config.toml
n_layer = 12
d_model = 160
n_head = 5
n_kv_head = 5
head_dim = 32
d_mlp = 320
vocab_size = 1120
activation = "squared_relu"
norm = "rmsnorm"
norm_place = "pre"
norm_eps = 1e-06
positions = "rope"
rope_base = 1020.0
rope_fraction = 0.5
qk_norm = false
attn_scale = 0.177
bias = "none"
tie_embeddings = "early"
parallel_block = false
extras = ["local attention windows", "value residuals", "hashed n-gram embeddings", "a smear gate", "capped logits"]
init = "trunc"
init_std_qkv = 0.0365
init_std_o = 0.0365
init_std_up = 0.0365
init_std_down = 0.0
optimizer = "adamw"
lr = 0.00337
beta1 = 0.9
beta2 = 0.95
weight_decay = 0.025
lr_head = 0.00972
warmup_steps = 245
schedule = "wsd"
decay_fraction = 0.716
decay_shape = "exp"
final_lr_fraction = 0.05
batch_tokens = [16384, 32768]
seq_len = 2048
doc_mask = true
train_tokens = 184100000
steps = 7613
dataset = "wikipedia_en"
Each number is 128 + 24 x the weight over its row's rms, rounded and kept within 0 to 255. Layers, rows and columns count from 0. Numbers have three digits each. The size before them is the row's rms in percent of the matrix's.

# layer 8 MLP down (transposed), 320x160, rms 0.193, rows 177-185, columns 0-159
094:113124106136131124078085104151131165151115099088178115119120115106154101139100137079156135100137121138140255140135124146121104115109134132130132145161136095129127134108144121089118151166113130125126159101130119148121123118112153123130134152129118112102131178106154152127101162132155153126146110159135114104129153127138135092111141090114131111129139105145103133094140143118172160127115141152107169110154143161131149100131140101110099092137094166142118128164169145108095139150159148
096:110142141115143126089112172165086144100118092121116114125150131136113153106144129156133136176151167139103118122086134121146120106105129114160140093131159108115138132097152101157101143188125125116174135162159118141122113111078116105153082122136122176150095131126135144130148147107150147105113102097127128098120151107139169139143105124133104089141092100100122141141117148145158101113143143134152081098106141138177139156122092085149130179144100130152135131198159150094144116107121102
103:120106144136141105100102132111130160127151099106128114069134140114082115155125156137116097130163154123104191166115099160113104108142138133170153115128102119163160122085152151129106096169133126149129148128104133124099143158140135100113125124118142152115124121127126138118140175117176157110118132147136149122102143155110116159137149119110118109150130155085058073178134155090118165127133160149092114129127150131159156130118177169074139126081143147147135141137139154134110166149135136
099:150158168170103116097100133120152131125139089149116144172154155105067136095159118144117144111149123154107166095109138136129100120088156132114170120136130090114128112118179122134079162152111125127094139143119152160170193120106130130089134117130135146152061150126124124122101142148102122124094096139138166120149134098098145128134160168111126118087144117157115128123103102116088170109129144128093103107106126140125147161088153115137140162113083126147116136139127156142144159151142109
089:122128144133132167148088140136125133120114127076112145124130161135125129155111143109132106121102096112174174171095121136150092110174133112156136106117089140118126160133167127116105123125096117150078121133142146131161095109130137139157109160106134148097166142112147089107169121146144113156163082156143127169164101090134123156148139104093106155132124104132076145071131150097122118106112065182121137124136188104104138129096115134110137114129154110113135118109097155143152116118147117
094:110098108116136151143152139113150122103102140133125084117131128130146109118104138107098124122145168161129171100112116103118142154153157108150143121115143120118152139091086127095164126187133096088140083153155101102133135144122144154118156145138125139111098178135111145123142055117135157114133143132093140138113092134127096159095163085136129140089127144116103129121129104111128134078151173113162154114175100105101139106146146101149163151173103157120130138077121136081156158122136150
093:118098133132117191135151107134126060133140135123192181117120097148130146105097137159170122140089140135135185081126144128084092122112116126125117127152166156135123159153104104123111135117104126137120151068117155149119133120165123137127103138150135134122153106119111137100103103107118115125110116129124101135091095127112139150126151122116115093105156175105110148124164134189163130125108083126130163112092130166107147118127151120109120160126126178150142140134110155138072092143110108
110:159145131119100122134129161143184154119144111138108124089132129106100146137079147082122171151124115117144112153143102103161140094152162149133147134161172136096114146135153136173121162123133109103130139159090120159159127133150120125174101111164146130115133150103113094158092131112106110101120136132113135128098136134170111135090141120187144141124158141116156142142137118107100184127105157165144140169112136071143084154116138112151154161113092089094118151131172110136136133091099128
113:156115156099175154157132156137169093148167132134159093119145156146104146146118103099073105159092127156111105119154130111123153163187136131110159139112113142092126145113118126105157129139143133113119188075112127156158101157099129131141114155112156164115114113146131145167142103164107179163133121085124149135116174108116127099123117150162145110114140140120167119092127122154085133154119143124112131105113110145117151119114123141095140127081151182115111106117096134129158115087142127
# layer 8 MLP up, 320x160, rms 0.211, rows 178-185, columns 0-159
094:127084129150096125162146148129122130132162112148122065133125083141073090130140148114134131124166128123089132164153128100162123123096135149130136148148119155173109138112118143125127122152134123144106147150166119122156165130130130098128099098139097146139106114136105111113138125100112135149093140118114112135117103102110172132165103116139128130113116095073144126100202155160137104150154146131158085133127086108136103114084125065104087121126163095132115104123113123189113127135084145
105:122131095135114162143150096144095136136165157136118104124126128101125154149105109186141140142107168096112123159137170119094114101092156102120112129122142121167125122117125119078130105143110143118139082125084137146119101148166089120128137118094097171095160136124142123125109141180132171161159144088128145170177125192101159122112125139125154086164140141113119098145110116155136122128157147118096125110155154130168176105123118123081160137126140127138099115114173111125166114132124116
098:133114105150082130131123088127157129141161131147147144135151105125131113087113124141111120135103125134119128140129111110120102158108122136084141157161089143096126116088143116118131141105177118096131092073111148130179128160129136124122144149115148114145111114137104143105128092141100110190115145152130111167100140138135161147140132154144158122140143143148129134095142144152062154150125109132109083153169090144131150097145165109119109141164146126098079086111141126178095150075072104
085:145087107150128107113185156124119156134143121137188124104087139104161106148130140132162134114110136110122154113159161125131139133113097142128118159114108124098089153090168138138133119085142079100070104132119118197120113119111097123126142155142144125142166105122083121168099113113127140095182103126081096140133108123118128156165078137088132126140138113116137140173135084126103115117136135128156145132108108098125124149111113090176112089110114111114123114126138109122105136109078141
094:174114115119110163158125146143069110169096130156074117137144139124102138167142132143135083132118142165097132104155180136130103110094101133115126193105175130158148119115131151153179109141161108099123149132155102127098102135101143124142108130135123152144116139129147118103114083137139092108116122117111114151137117109134157099171170130151119159132137099110128156135155159173105138107136124138125113105163123113160169119123152106092167101169113157138108139124119136168130106072130134
096:101148145150138117156116147158119118116112126075078158130126141127136097105161123135108122139083121124108117159107134087166137150132127141154122099155105097131152161105152104118116125124149114095141074160096125146152131078134151185153117126084119116146110110144097123130109175102105109118099114164093120138149164140125150109129110137139117161154114099137136080139125140153121163104141154155160109172129124112114118120151141074184141118123150131109124128101174123170171107166132085
110:095116156116141137158155120111099115127152144107109086150133130137134176143117125093175140147107123145135116141147123108156102112148158149124111146104143133123089120101178121173116121130134153089109103069129145162160127132156145152127076096133153125120133137148105157160142102112124118136138142120123143158113152128166103155141147126170143130121128168157130111170098099111125169130133127129106127165135124101182154103148102078135148163115076131098165132102141156083183115091090116
112:170101112135153135137141151105154133090135114104114136157139054175099124103118122106110135128119179106138103150114133123157158110121163133104152099092096092126105113123110102121132171116135172124124143126129139109124135119159134112128161098163105111154111100166129178096115143100089157161098084058124116129145159177116118126127142140122113127140116135093153147077098121103125134113149160130116145139149156119117118096063122144151104140152118130092137117125103152137119142106174131